python train.py --n_layer=8 --vocab_size=16384 --norm="rmsnorm" --norm_place="pre" --parallel_block=false --train_tokens=567200000
Each number is 500 + 50 x the weight over its row's rms, rounded and kept within 0 to 999. Layers, rows and columns count from 0. Numbers have three digits each. The size before them is the row's rms in percent of the matrix's.

# layer 2 MLP up, 1536x384, rms 0.148, rows 192-264, columns 288-383
093:473500555532482518507494561516490446488454487453499498486462501459491540505478552488420531582522472502431427432537503491480394464472514491514525520548568572470536458535483481467421469523484467546464479516480501528441500577444395479545407443460497467510473529471477516543582491508375363479
100:519449532527508575479506482461525461575481542551622480552493454458514529451527558572499417592394486474420542538639411516463561505462498566645464310489554556472507538469464505475451485446488627528509486542457591444474455438531483543424505449452542491530482466516456530581493478533478503429
106:516499445582595595546538500512607446488548510503470407597531521452492504532551566471503430489487478565541521584539447426453494526532511601481427478503530428516471439453502418547456453445635522528549552573531496422473531471545484467529531464467429514455418446559558504462456516502436413481
091:438422547516491578347480535498611424475521512531487592510505499476479453653493465525474517526522511524465532473452454470459411527376497597479430523454503501485527465527520475570513552480507446554607529456494504451542551520455463565465501530505406523508416467466532548513539514420478409471
095:476461481588397500526495431508614438522512546545470471568529515496482508559524526505409525402447529456526475486569519511490429543499432629452457470503555500473391526501487404481460483531486455492627430491557530587451500532450455480544565466440498516520484599510497486458488412514500519452
103:597479406479475520521460512586507427579531403450442540540473500580420431595478543530627548571453511404555532453400504423458390375428502501433469451500463471497472536441475518502452459502532479487412580521560453539414542434516508504606455519531375475441484510453546528374474552495495508490
091:529467477463470365465529557539472571464574459443534473509509453460601494569446474513545546522544460533481510520555558543514529457414494561500498541481627483538493458466436541607507476490516428433528503445549455487485543507474504556481500498554506502504540493449550524564500465459546508527
101:480522402452517502495594441506586566542555462452527469387534382504492476519467497502573538463511506548499553538449543457533485495515433468452509422586502492442616454490567529547525578491480498452492507480459480473578530484462579420584392407445502501455554450481432524465511538520530550544
114:466469487578531515447514510571542524559529473470511472437529511656473505503477453426536445429477540522522462484491573507534451615530513488469486503496547509461529462516429495517425469465428560537528502572490428503460601496536527516465428549490423571470550506439486399540450508468482419476
094:492501517505483474585527483457570515596489547542620503470472448503556594458456505535481538560585456503544569516447505531507460521524505421528530531488500521504438487490566495507472511505590465388393498485461594477494439486544496521462593555497425534562522517505580533440463533462454463648
105:542518570485452535518553390494455522522445520601577456529576493525536514452511490574441429524458472543528496426465539445556422521509554497540508519536497463508548459517471481534463527503493533423459587652533454565436520524473452517514480422483530447408523517537444529563466461490510450615
105:549374387508461498500397457522451563551564533495511536450573489519515490455530497449527495495495473525522464523515552561498475488533454488470473413505586519460456445453505444472478552544502577523492468531513580548537538530459531548501510578534512448533562433506410492496616540520488487537
098:529550483505438351410517525527485489466437560514505466479491474586490437550444510443482455479526508465522548486453461490546526462570504500454589453487486480508535444518535454518535477449493412457418514471489536482515508453429573468544581498449444574472501493492516485563483518515492544425
108:524559495470500491470498472518429471487488533471542468449561467518561443511457524438509608521556548435533389518584518488418464485519540486475465470505498504455509506524514562453450523474518563378502468537413523519455531578487484438500492514464517450509419449551485521488491551494463464587
109:522486468505527490556600507468502582547465431509492577454543531451406540569480429500506430518488521522423453457467483489524496559539479425589491533523491466458469528425551508523570542459559562510487592524522483519475469490449432537475504473477507484487457517465485566450512501538526495482
102:389558490513479509459511508427621495484516537523445529549579541549527559473518523577516577463553499563503490520419465550459459433469501458533446522555467524535569475495534372434483519448478511574544581525531560506337532421466514493509446521541472488524436461455447519499529447522490500405
104:459537545523568481485596560497488477599541511524730552420482477549462573646490508548586434562433514441513422528461534404523499429426533395486467477523557529545460610504387582496487505488478519463514499467577491564538593567483491527477451544469492509510517481476497324456571558503496495422
112:476462473495483509404584451528468465546493510473556540515520559560617455602457553509503505481498555515515425475468445536518370554463586458519471621506447516470473505592521455566471423594454498477472469547463495490579401515545551412578441445438520391516424463585617497500520551510473502567
087:518473516575500480490494468515428518498503504476444447467553497502501477458532553522473516518517447480471576501555522518560381548471478474521494578583463465492593589496536462419575514571462423401540583618470507561492460368496561497498465529476375527475553501476459533530589513481472445489
109:602514432528501496561450539466465553628553495489552493528526516504446428524491507522584454510428498471490513520528507517543586486461402409446512584551419542530492404567520548475463403502521488512512503562586499539528510506480464478466420492570400447505596480522432512520508563552515476430
100:460327600609503480471567523480541587487574561553505501511492563465495511555541578451510475432455537430454528478466548580498467442507452522508470449485563497510475452516487497533487487581521573464512596540508518504523505440619554480552455527500436376539445452493383556582519488466487503598
091:479376573507540537501415523486424475516495447621414439440345513497539404484473466497614616439474447433487424603585498507503513525533492572487491553564457417544553548454455528554474470492520487514376487509474480545444562534544441599486547569574495489470383466509509362521367471490533510512
099:499452495484528516548524491554496538525463550433553520486556524557501523541406519493431522522513574554367453557584561488476457458546510468418584533518467480512517536500472450539508468515535456484497495535605417519508530554567514412564538492497526448531449416539400575590451519505480529553
104:494527497483542542525547453505407454470355521538482587418448535489498518480545434508473501562447510413501480532518576528519342466570533555536533459542505545498384505426495570516397536485529512505421423476550406505475559581518444510504468452506449402466514474520520481402414490528431460544
077:419466506482584477530548532437492460510544533496484514433466477501569478462513470484436507477551488551575346531494499515428440464516533548474479452511510458550558480371522424567472544455487458448515518489525602475546479560479590537452538481447434449429524577515508490415444505504576517498
112:559490479488500516503507449550438483515500462553676534420520574526455517536550567559450643501415540500427537525545456518529494543466487449430547420513423470476547460500514461539422632505463596440502513521507449487556527425521465509541536546499491533467490305430506442447490568491527450475
095:514468504513472495536482492466435477497524541411518430555462526491436495521481490473616523525502439491546585530475515473503518569494520462444385552528486544519508523547513512517545565541561491426513508456505455453474472468490477538436486510504434504518446532444513449473559534349517485501
104:474559502540593492465499516469596490543501516500472500546458510524462595504560497494489465503493480521504526493538498542513528533543430484543521458473525481412489519535492496353470507509582483444479492453536533550525488534484495560457476523537422429517492470451470462559412461539574500465
103:567492528463480429487416524444504510492561462564515450465418473452502504508525506386447534510509530507465511542477526539520460488472574482480452478495503441524514520506419459467457544420507564486444494551547578463424493486541474553510421503491556487548484500508464499482526420556463474482
101:412491437438448567544446446583519471577500486428500520451452528545473460486413532520517520485382529511527511505534598424559510496489529486456413512467566519556482493515408549531425538547527511485474500493496476503567446504535553547503497445540515509488474508501491547569564556577507519579
085:469437526617588529475571518417462481491559499427547451387496533470522496489536375475605488542499540496519448470468479405460516378441513491434515553456525499490445482482522505459470455491486453484573457505499529549515485507527503436507468483506491386547494567522502486490533458286487407473
104:425468475491573558594441587519626500466485535431468538411524419456482491474465419470555504546462532494367511427481412505450437397516363529511549598584490421530553564519489525508437563544514472433435456509534422435507466456505476476585492482518473515450481329464587515430553470528399520548
106:484384486498449514548445452502491504375544534535473503556459397520570558451537400553529430565485476499579541508614375502472503541510469510551519576547420553413521568518508486438538512522423329428430546517518480451510509459522502436529420496534436544600524458545466476486457497500506566526
107:433479532571434492489459481460490504518570390483599449532470548458579491504469471527494515485497484492515528513400470463639516565556426505480555483563541446521504513655459413544542520532484434462489546521449504502571533543577406474445459435533471417524472493552458522524485429503418506503
107:516473420492559532457565348512496503459475555491494466492408576602522517497455485454481529517530549384522567498531506427483516479537502492516563482483569553549524432478533499449561553434483493435421541491485524432549459635519537484549562521466540575512502470480439490458552603524352492542
100:444440476501479434556493522544514507563424448476526532580477540489518524434530514526480547481433489542466537564467495394395487450513496450490525477569494498531382496518456485471412556513430444446498462524473591462581497499504432445454475488451441555520452509412495565494386390482502521556
106:544425615444564579591482467452548402380508598517572487388503487455503517458443466489564506462468513488478423498516447552470542536486444477473532458444492488447474536452547506543459463453518542474482504597506447426482519493527474432538584495472580479479476405547449526491528510507517498549
097:499472491497431507483544520548660498503554430497485487510517449470560573492585485386496459443592451508517485558527467483461526486513517587527592619517546489517481523569429533459552476484508527444548448538502484462488505542404554488486475516520526522539545508599513504407525488380447512602
112:522467451436582606470524523522513545536493525480406504473480537457483601557434431488544553457481509557429539444525524531511518480466551444472538534361516481440436476391375544480605500505467525587516477640517458476469600532529428434469523443527501429518504508512463539529461473492459483523
100:377560538502505584483368476577526542494456583509456469594479595469455477569539448476513594446412504508426526530499449454437488519462484620411433482389580479472553509473437412451416483455513412534434598552574446534515581601525346478529596523519473451485532517458461524536510431466438534502
096:494473476521465463528525498459494547463494546453501428511488451580520488516527499410545524512491530506399541488558423481528459467505363516576541467438498560575637455432469409481566572481459487528453461520535434468485465476539526439502476502612499537473443515502559491464472514342494440530
095:512442601488530324513545479406441512438466545420452507546535575498627522544436568491513461528405541387521518480645410484512517448479504539469482456423498456518484451450481518562491589503526489440601543500475527509498544497484492497523579551520474537547471376473504505548543490456445466526
100:574516461471471479395505476461472502555502510513465489524573475662408485518500516490441552489458491486476484489493468493450462498508542535575492436455518467487428440556496478556463477511484484465538716450444551477400538542539490519515563452525522559424445544475429414500471486552469442486
093:466455398487388545506507476458503500492466504503432513505503584454527453596532538482506433425470572510566437536435458557438497489406478488534536479438488494535520556547496359587507453448490436496603526502477443500573549473468531449462490416427480480470467534470537499485542275468421447517
107:472497541494500526533517453517534384555471431497551470447452573509487452531474488519534533475458575573459430510494605428531541507525529613427443450520494470500534478691518529475512575528551564494497483478428534430550548447441435574504522496548575530455551432570539559540565447496536536588
118:517565494560465485476459543445524665523396561512415413428560403541539532488533470509516494569580592436464579474497465591409542503488463492499550518456447548513509563551471487552523425457486440529473539572434453592481451484514540536459544544527532455438489522562529474546468492432505504529
107:497458490469510574498531418409509464495503533522436438513366541528649516489493568497513297498472473318452432518533474473548495488465424543662459452573508477497484496476480445426508457473465513522443495519525553478640474567472559490554464480425558521633528529493451569538522447471473463543
105:468468438546533478523480523446532633522544532479490389584556535497520497450429479483475453527540494510523449561493537518473503446534542484453515413482472563517458501558500521497490566557548492525471464503545591423510510447516414487434461402518437470557460461494471464435468535525490490465
105:484529544418595506630460498432478605576478565596509452438550490446427581491510511452478483470447448428444531524602509567553409453523457559610500508533576531560573557472524548481494536524485562541516548438476430513565483492488465447582550541571485520488545535473471490427479489532439536475
096:557528439508601442547510492482474496448439585546589446512423393468553564453519559601512398458516549542471433541414570531513427501598475580472423433507507516484545491536551484529479528489514556539492497501428478492577447631504558480494421473541525434546482498515513374455543480509599417500
108:465472498519393485450507469515475474486446504423572595430487469545581483420464503450501516458468476490563491446512403454601549497406555496431474507529642636474495483503455420481532472522500490536546503463439491538507465452457523540478458484492522491527515471430576489533503462430458420532
095:504564489446638504501570476504480477527573463512495532510511475525477608489424476483522498517508519520514435525521419472499541438522570504525548497575482511487444485480444506529400483527447491486614521676446484457466580470461570521547560483443495556613489517567526505508510450471481431495
106:529450580489514492495523505504431506539520506500476488454554375522472484552470537456437443435516442535452483453492517548503462458457472481496453553454527481463534517468475549504453470554519534405528481519451464630405505437594535545480432394543499474429472427462421453482432428489535510567
107:553483581488493512486458479543500477379366480583494530560499438432508497517435470517505465451480592456536459560548541548543533449428493513616515462517499477449552446597416478501532552594506494516420557494427499532511560515540551501422497521433465599512538578441412505423599480515616536462
109:409523500493492554476511474480447513564354536602475562493553523441537457406548458494542485477542453470441494522510514512384403514475512587481471558540506500528523447463513584465495482462481405468473397494509493548526540463460461471426515467518507522525451483468555554449469381428459460502
097:508488568508523568534492473556524561481487522529613538498413470455620563475466549453489633417508533558544529467448501490497542490521540511539514575537472522385440458464492553449541530455495484476469564492525463456513487469551469535498515539521498505598514467474546530492499416522439461526
106:415534531554483556523519408487451458522479478553454412456431486534503548450446469414517464509523447453494527426501659443481478439450548521528552491440484547516540469522535371556539481576600531482566516508532494402471566548506568497474545483523534446460551428583454473531522510498508512521
077:484486508418469496451509568518512503543460440553524550428500452571518513441466576493491435478474471526498447455497546465412531473447536458555515492544562525529550450549417479501451458658516487468505488414385459451525465505487399477473509364607582480564516497508440446502485537565443421543
094:460429493506526493514406540515463499515488543510530570553546474463480519488393491499593537504498515538529490517447515533503420557537447522499491435447515533480378515482427613457498537469484478555459474539540537475492574487503512496482486482441457538504437512473539503456516534535570463518
103:484499460526539452520468640585510485407541530571485561499477492515536543573442436526450643558528560529479449509513546505437483589480525448536478547525456529497427559531392491557498425467495492412557481526484513503545571493444478526511536517500527472546526467457563448544494410527572454504
094:462553529516542536420414438504555500439434432580460517552550390461562475499510501580521624466481444435541490476449510550418518385555540554552464532516465447543537573558482451465493495425513447552533530500480483515436517560504478507437552526482537480460456519491499378475572497537499504483
086:570569460470500546452519436473466516544385533484504468552504570552441560478577483586442523550481467467534486330500444527515441503462542535512453459469435496454438461450522473440357494499486504484513501524520489435543409469509475415478397461446470555501552559473497480463567469553475452401
093:520416471635508526485500512539443537509349434497395505409517533519546543470570528527409460505452624391444584454499507413540421527499508526398446542506506504482515562524524465485482515462515450447550505594464519535547523509540478355475478484400488513492519555473459523377456448529519540507
100:527540474487474460482496538513496550445530524580577558486518470523558485505495402442458497504566518546520512579491525484429467497529534518583578584531484539564469404512511488494585464559547542560420560519539399554491471483415569518494531465549489543409534522543467454527480544479486439538
101:508500525516490502547563450501555577449492506480502479519552420464510520472504406410497452491570401524550499437392455502348576545553494521536513505407563498483477564512458463511548479488466511540543517448474565467484492513440448556604574422565450463585524459476486448516598532479421495538
112:484429493463513452552563533452471584470445482517428488421448532621465516477559550444611488501471539546419567452429500554535530539563510447439540547475536480486533513472426424504460693571549476435527459528553529536549551474507378565441562494516469502437518479590478423486558487390512513422
105:448529433519546420509427452469530520506447469529574459540491435518556505475442447506563525548399465512526425454509500480456526539412522407517524500500509534360433553557447481491521496484504494574442488505502506505597494508547564514495526391499543516425509583455567515482524472508586497415
098:421438540562558461421501560394492541545566452485481454448522451433467465453484573463502475386492521534468530520469496483468538491489541453470526508554512564533525473507450542545510450558453541547427470477441535488425518477504433601518490566558603496507441521512525528520432528475491536515
106:459484476526468549537360457467501420499558491475548449400452476481420479491510532488515502524522412520510552519521488590499535527427504459517545502509483517482464524442461516535635476516497406415434492483499546491485412473462501401533467524481504531501525494474475452448438439471492485501
090:462450520496585559496487492587498556597466518482563468480466402526513503478526451581512504562536546534531499492513509472490410478554489524535475415602522498484451460552527551459531576541514490502494556479547520514487440580513536446457409569542521596569558406516537525422442546527431466501
108:553467464598437461562491385605540608451422445492484460577400500571517444437441466438507521485567536503513536576508473525483457503560574556486473493420489462451550527579509496556519460501468488517501456420553492440457505524545478490525474339496512420538564482457426505501495504459545549484
106:511500518557520484525587529482486615503492530454563456553568545538541476438509438487484523588548457525512475527501508498282527541548471518477524530518473488444547608607485418478515553529514562540495479647412568484478577515428501502469466527493479487469537525514544515590535518531438531479
103:566549533594481456414398537493526491505460486539550448498561478568491461527470535530500402516520459440433523571550467440476544491455518527493563506498524493499463463568484479488396532444517494490472442510478503471436517616537522450458556479535497510547469532499484499505518481552487546482
# layer 2 MLP down (transposed), 1536x384, rms 0.0547, rows 192-263, columns 288-383
096:489488495526418475456426543473527494514547436520496494541596524478493482515412543457505455490554561548584524560485494554515453385517462485534540469440480442547511482610607516541510475571415498495499597481500538592445459538384512491473458455416487570477503510510501492452519667501560485601
104:538509547566491517574557553551471412490573418444483549475557391520452464464478454485488539546581550476479507537480442539488489487565489484492475563485604431470452562467480530578435470455538481451451461431606514419455491543446448563487524547538450460506502529480561523534487543558439446577
108:496489521427473523514464479586468488471521549429522538549534535553527462480500419493443550533561475584433492517464573500448516527514521581631486495477509491539521480578535447574434448445533440443490546608461504608423468546537586595560461538484484543513470507485574469448463588482491491517
100:465533445550524493496543462542478471474536520497452383503453408513495593433397523445460585494496540451495631508407430489376559613591476513524487503487490496391466470633497486531542422534371536488494479454461479544536548574403578444475547621535572541338492544506557537543463479522398520584
093:571462443520533518526485451529532418327581426409418599535513522426571472518468478538499394501498539590570553467499470449472487406462500490589561566543522558587495514445537598558480520513524559446514583400534601518584617441408446442542499472447394507498515487478460527473558475612476492472
095:494554446485517523504558429480553357500490475470569492600578523527499525503514440454553514522477519507505437390558561557416464464538455561435483515529427520494553570509540534435594501494545465497491404494467526624594561537580477520488482556449570472514466490502566443499517478490484532373
096:457489487538575577509515535490584486462468474472467592484473482481479533425486513576482454441533456398514473548518474513520502428557505495477497458600477402460485557464504463479557421502465505462474559492430519437489543540446586491563490606479525520421533563500501520490506489550588536475
105:538537451482521435494471492476502526511618548562477510489516440517462489524479637460430530538454549444573623520518551584488545495532477542490488472553464507488485466467507496489484543520563558484454440551518508532523529416526475579528600523455444487425578589510509505472501497574529536529
111:492505583541474513480561513449536505540525560494527569487528510395442425435535523372497450433560499466411486485523558594536566521505519435552471518405452514478523454441445512447530445493599577536488543433441507534454533446412577496460573462487404513492460433540448566527561555424473511546
105:511505487457454519487502541470550519476487503537461521494463524460527579478361536472549545457523522542533470573431522418461508479498469465486484563470555546548537502470457526566501461462538580478534519476504519480576586533528417588574580530444456536392571485442349534469597531495514511375
105:526468505582510549523503517531466509426522537428550570479441496538564461583459486457602433469475425486504558556531523543496461498532424471548453499503479465541530542525442462470501538535509555519509455470496569575563505567349557482494497572492584606600436416592500462569509482459490511439
105:467509435395477533534562456493467452452487578521535507412502462458453585535552538581536525473530498522463508420467541554487535509556520522484520490428488517447453507488482496406512548541503449530490465452491503560479532604457404462530563469434534528594532451395569474537546579539468542567
102:474478432528458566460549449473588528504549489486549469451551426497479477522576509521521478527513522461496538454608483483474476503385574530521559532551527519513524519539535469497482424518475457505540445574458494446588470460410499420464549497484457424583497469474497516516489480509512509478
102:456507423520532534554425510447485483479541482486548446442552483481566485547536396469472414495549476563450556501529448464478468494470508406569432451423529544503533434462593523471480492455476447549532520589589594574609409534435579538535528512520529486521508483601523522431462494569547416545
108:424546569456484556536557446456464515557523542564445464578430397589527496520588459500565582443491482544554455544523520508383434415415557571542523495386541553576565459456446420491473478522542474451499620565414478459561479541548466386437475461458463511504521498499574465456500517495489477483
091:530521514495528447625546448459496479505505525376504522492538644475550554483564492504504532458521487503494625550499509456548463540543476480442577522525498470484484492584575455547531495483527450463577453406557550660466499619436458574545521582494502459628500589444531447414540467517464472567
108:494521459526579478538491441538435511584443481472514460467549555463379468443554508560475404526629387471407461451539510487477518479639559633543512467539491504573495523449510494547490375589526516514483536483562541418528526562531454578472565455480481539464540578364517532473541458432429559518
110:399408496500472532555597426575444491449473538454463498442412561522483557533491416489509577539533549456533544481471579478560614492517483490455413485487507542504581543483524481561590469504599467546569507518478474575603420493515496462469462473488519449516545520501553459464562580496520495570
093:527525455541489534478560466515434447589541545552501465463501514500422464364495458526553406493485495532549587520498518523625585527455488527519506582622551551553518426603521449567540463540460481511506456488535416510432488619492447623440458479505494481510557509492478430463512444537462535493
111:554506462578567532504500441492510555476374593533461451469538564488460473575588512476509482465489470541531513519468493539459462409489485539516514498512484497432551447480509589515471473429453374451413477491412557468479568515460422477583502451492520438499485581526551493440520476529489578536
100:505476518413522536408469430443548473481497594542510519456468572466597523510487507496447571412561537556540553476428485474517497579457518468466533490507537448464517385461463454543560511512554513581474468548415624439524518531519501392428462503472482500525514468487521480492447447459543476574
073:488439587399412425543566479605560490397519506450540497592558591454531564546493602549510493490542528451474476496518470446593613542524521512491424518554473552534522396492523418551552458483518454477520518546581496472517544585472525433495585395521516456452507618421447569432511420549482516538
098:520477460454430495509564500531476513478499386464466589485472519483585507607526454526542422487521589519577433540540438481573470498524564503525530461583555527449542470495439527524410505544458534528544519459537500519537487624533563532534604543559566468555456469462496474483538586536465537460
101:512620527595546545533505463492494496527584567450460445451538487473476515489451516523495385437526497540482429476549508443521463431573429617448556485533506453450547535513388507525515534462475447553541483480547529503502576449481583530479440450519509431430498502485492546448483481463457483515
093:455435502527547447534540610548405546539447448472369487513463464465545516486511507465418637518484477574470539613434462400524452552506548466519501431526507493505553470442477485450502475454509547465492548368476528520541467423443438482483572459500482480411437426471491468521470620427469541493
114:571410495474581543498525539533403528478566433504522575508483476484423419456541445573522614569421522535529568481482503427508473520478476488574466448575392486430437426488514487483450580466465464433547507539424480493497485460471460527500519580613560575516368518480477488500483516486563494563
090:515504543435511487430409524454448575476531515441518465500529499545479437496484594559502433485491556495447369491489453461480498480526500496560511556470519522408503526522596461482465487554402495452508565538579492549536477515469523529542512404546473513505485439491517495523530481496454438615
110:512469352527454609546462469456486447526602520544456507492518486374545430420374468509510513531582526543434510477521509577492567563486517465507570580521468520552494546507536431524419546521451494438547567487503514452500440558375528453487480489470457388525425452548477557453505560519485496568
085:468449445557432477567559447533514585500567511549504525496486421532547500509504435507415520586554500509546481474517534532552471497533388524535395498462435542650578447572609518477582514561490500431491564519453450587532527524519591392529375521586509488567522420456515562545455411427456449479
093:472462521518531498574563504516513502562595572499544616543492441530417536592536560414466542509509537492576524448487533535602463547501492435444541411500485401497517462542592525494597462496419608577528473431465436549441480465504495460490531432528523466425508512490550501491564515396506607467
093:464513550579323582476436526431482458541583344662425452465566521561514572405542503462550485478548590540404615478423484455544507468506518518550504512495471516465531437540489483453459444533506515518466560404472389494453498515565465446442457485395405592520399545561560542448538465496479421579
107:570480503512508607456552523585479553567421555509491430511470494496473528532494477517467566516498437475460477478484486538463414543489515497478420510468554411476426520547448455441525448577543539607489491438508441425505508606490504488361491485596518573513511406526481479574588460582513526458
096:475436415461469485429468560461492553405503532585514512521531458528477591433510420448522541585481379447557526634423484560578573544579501588471434364497473462578501494477573584492523490562518607548458525452542485479447471360555608493459478476549528443481536517564599497515494517585511592497
110:512428437465525439489534547512451445545418530519539612384563527422445508576439550472390478530499529522518542445472527437491555438578585500458453460425491485555420500522419499392490473500501509523584543579536442614425522593534504400449502543460439418574490563492427623469495470583522436538
104:513503498453479431520559503469455457581504497520493457606452438476519490505566444542633482499456519585509553370557537478442516422560495500598548542551496509453513502449492558453521518549411501569575457523451500558452525442497416537517541449449486493562523494494502497517602532453535483481
105:566589398616468558483515487476468496481590560561483511499519570509461508580395527475505468428505469513486528546489461488536412515409504494537632494536497582459573400541487461453569506458401514400477517460537514569516510511546558461592564550517532422523515427532570568547435493498468498549
106:439499512497541482435489548517483445506376446538381435532496446497489511516455483510428480521536582501589459456510469469446531526511555464491540612494482473506546560492410391568500561524517583478505515526493558569560470515551486528453550510490451460510475502473503561468516404477657522416
101:481516477485555518498489429442532551480384543510545467487512560563541543512531449536407430458574478480527490523519500522513559568529527593514491469596511430479628425532435466411612524451419527594381464469529449461596531525453596585451580495489525565467517512526505524526552583503513438488
111:569527415477537468574390473508454517528547497491515643448509486539489462627532481400497504534503503542495480444483474449443495456516580531500513565452569446465522474475519509437529496480500472549538465556507500503492521534520554537474516421532555555511495474512472499536559504459486558486
089:582578509419538602384536461567389541631521422578470536538526457462425499506476513528559436572492484461577484531407502496507522499519530601570629454530525524446559514505450525441474509503492481404505545505478524540463526547474516421532504465542454517501476507548558401479504500628580532518
098:489451554484460473576508407558460531431456500480558417524506525549519563488437552524480469590379513460468492541447436490571513593510475402608551499506500538522497490483535512511503521492430483468427555454513543456524526479541481527454527475497410598512407431487560484535482486517499539520
081:451407523424518554527566441534562536480503522650486512529562582538513553553511509531525428493531573605515466493521558534574564473548451562499536482476535459454535434531495379464480449414469493488527477462476564473431517540564463526446437524387525460543493599588417500516538484538512510545
104:464546506472500482465489522495575501504520475474409533467423492612552396540602515535440453394535541510514516542429418556497466548507475502522453470581491469477459596576566534595416527472426492555531493509471490617407508493473516466542493586479430483557505479513456546526535537485475488470
096:525506531521467479501487440496504420527587506467503449485574569435490446586522436423519587389416479558559471428475371391487555465624503490549482414514464459548505429425500492516435470504485440505461457475528536556489472434510569513488510576441526492517545517519482525535396479545571582548
093:503457538564598578515453490469542513576558521454518524500493467478491507410486467429537579469516538527585462489479473571551473471464450512472391470470581457495435532469551592521556489449551540432428493413540562487542489566408509503516523518523533592497493458468537554494534530432520507506
122:469511485471380445489600497547560517513538581521487514605463469518436514427580518422451456576419453654433495523493524523455510501501516418527597515468506475579495548530495535595461640525487504441507540476565564507536418420502458557455494398513453443475474505563422478544476592550441431438
103:612537509365416444580434419603565492462566488622536469479524494480394582418523521473473513465496489497478523473505576455429484379538477493446470452523476544489455522487512538410500506549491391557559520513502560399450514567563426576523612480535491480483468512466520456545477553465425462464
107:470532485507490413490489534502465487565550538498457558561564613506494429472498513463484435609501494504593504524479492452576492508451590483475544466593511548586456426426603523433434557515516474540529505485525440495489475578544563473428558473442496564508494541508510589488453510499426538548
106:455560407589464421529593525481475494596443461461575594468540522555509514472544508496543471505613463419419611510504583405472518540512524457554420481519500463485497526450460546544421619482540565400512487603439589442420408475527437471435540466398520411487513503486477542469381547477542557549
101:527482458553523436453492456517483413459470501523494550561513473550514468447503510597481455484495568525511561484479537524566449508484436484499557442401512516495562430530504449514423524493404557521546519573544440385501538584447446515480549514546579519483458490438550459445496588502488506497
111:516512500515484467497477542513468555542557463501500413461434514441440451571469627416560439552415491533562513537552549465614409548557551478453504492529555510540563506493422589540369514471494511533471501533431493438562492504499605493590489494495527491470464442436447513505506513474490468607
092:453513500466562544570471540490485538440556528509510495599449534422564495440529570457556551458486418534574560494569458474530514451487443493498578458551466537551448523572515575445467516464577473472646519449602531448457452492468560479493521463439534540466436511474404585454422456511539489536
106:437520532462565464420537452490482575439500391479537477436492479501438549542546461483456523462516521500589505492492504419499573448467479510498475493566483485491471509423515568458502549586602548547487487484499553423494489414513538555449556568465504528428511504405443515552414461523443564594
110:482464596533466570459542476537472625475556486444527480461541455593498577446525488480482530348472564477472519530406427558521481523514520516496468444438509586588484429580536453467503459419498517547479575496506505517486453529504453472459571513478483415473569475463517499479374491564548477523
106:501474414527494433446506497472520440524465567585459455442497509487465627574524578493488469601552481479518550557469499497502515549418466538499446583503448509522574468496456515508526530526509503562525492433441423557530539438521514472434533485449515469553517527460588478502540434427459517539
090:555532461644444449575541376445528500459543474535498473573520467531489574490515483577546514513576545506416581520500613427592463464459442390406492511457474411546511523522565439409510537473466420433502502417516555559491508514572441465433545454464410571437518486523470540577484458411530488409
085:521493555479492467521502406502443557499399526421539481497573543432544514409505481479454574582452462523557430517489474485566474464475571416478516472428496524456425516470479533518648496521393462447559580524449461406518488561523516439488619530462491486576462567429492514524488614455562574481
080:488501400550517452511492469474478449407534504466491567519614447461503460529549528471539515479518456560545532479448559478534487490517414478466559436547497449603516494440519434575461514473470513525498467432538617447433493480521491545490504513493433488554517593553456545580481486634549548497
100:530483549572475482498468453510493492431425538620504475488632486481423546403536414426521544460501569534495564507513534541490511535453486403499466496535507452571492476371540477547565526499401440574444510451403459421416503503525471581545395527465497476513468502592561506551545583547609452460
100:515515575489504543352553446519493453509531540588519399489453474504420475550462503590513459593543532464525511504404491371493514533589449583491577511535439508575468548498472573493482471381421520531530521602497518513437503430568480499443435610499478408500538465451483465518462496562463538548
101:516498404563570481533500451483592467390491479458436466445518474465527588531520493519525506573528570447438545503542519512570542620554482473533491471474489479472500591536510459548392603529511471513549478531430511387423474409592471480479479534515472423451468525524567510508437406515531509415
093:591516592540547539538448573538451628580459539484498542447536457521553476496379515434554490499531480567495465525591552558459448447585600577581530493499483486466519500462526536551534446497493536542549528500534455520499456464513507559474551531468618484451518428465436520535499392550474454496
090:535588549491453508544428508534528494504558498543612465573473445517500510550644520512569535510506431466450563482560448468496604481510449593494476424611566561499567525585495539519494507481495444479477477485474520514536548468464561478509449508588602541449576401539559445454490469488501520464
098:479455426516546542593488558488506518536528399511538603396445558536560504499467448465486512480429455446522607440453436443500619364457459396508539409520429534530335518440438489517529545476451451482487428455629546485465495485516414445409460481518580466461540529524454599517568511424511494504
101:506521471483574411464499578418581547447492475611544505486498474511467384496509444553526479485546538644496444538474424462540415487430531378408565512488431580529487449433512424455519407457522538446549477513558528551535453486496527456515498519394589530529577512477466371449487407502429550450
114:487585477493517442630452532491563490586492478439493569623442503442449459472471429546537537506578403570546468456526536510467468509503508481454418504494530457549486514375380493537514486424578536472507492523578450467485562540545420530480550515484497488498619474612500447471527518578535577544
106:531525526413532544504525521496493556513507570450450431542517559510482538459575327554483489522513593469479409467479561451444535521481454468450577463589541414467512469506525560509421398541537522527523406488506591588474666467517487523520468478405532465439510478510512491498547553443525476530
103:509576497420575554532526413485492547538569531453499488615515525501582504478375513529552463520419542488435506571576527490430457373408518533545457493564429503583579428551528456462509649488445462506440482631556518515466508501472462553513440525534464473530536535418444422540571427573476447432
110:520484433492562483517508507462519560533386464441480489459533464537513527660477488556391506479420512405527504488420525534434570482557448428583501464458501459468493489480531555537500462563457533552554581549526564476455474500479439454499512545565473504517541504528519461426510510418534548557
094:479571480424514536476486500445576574510545460508456454517551575537481449477479550487502515455523474596557540472462431512589483394483516482375474537461482485449462412489499482539419523539562535622503468511487633488528482514495589544456451514411557492436523483423483506500522555542487462527
095:474526473493519524542502493482547489417517564458454565536489527492462457437433517495547494537488569560575496516492488480550513531472429525525584468500503429566574447467408518481563424498444548487558507446368508478400486539624514485434481444407451450466555535510506538434566498573543501626
103:541512455493535479463538511473569547509541491591529429457508623532534412440490526478584616520485491474447425522528444507528520584615503416531425471448408462489563437563438492471541546565455519542537584443390531470579401565519480550552415479441493535492514478526441536549521462520435468563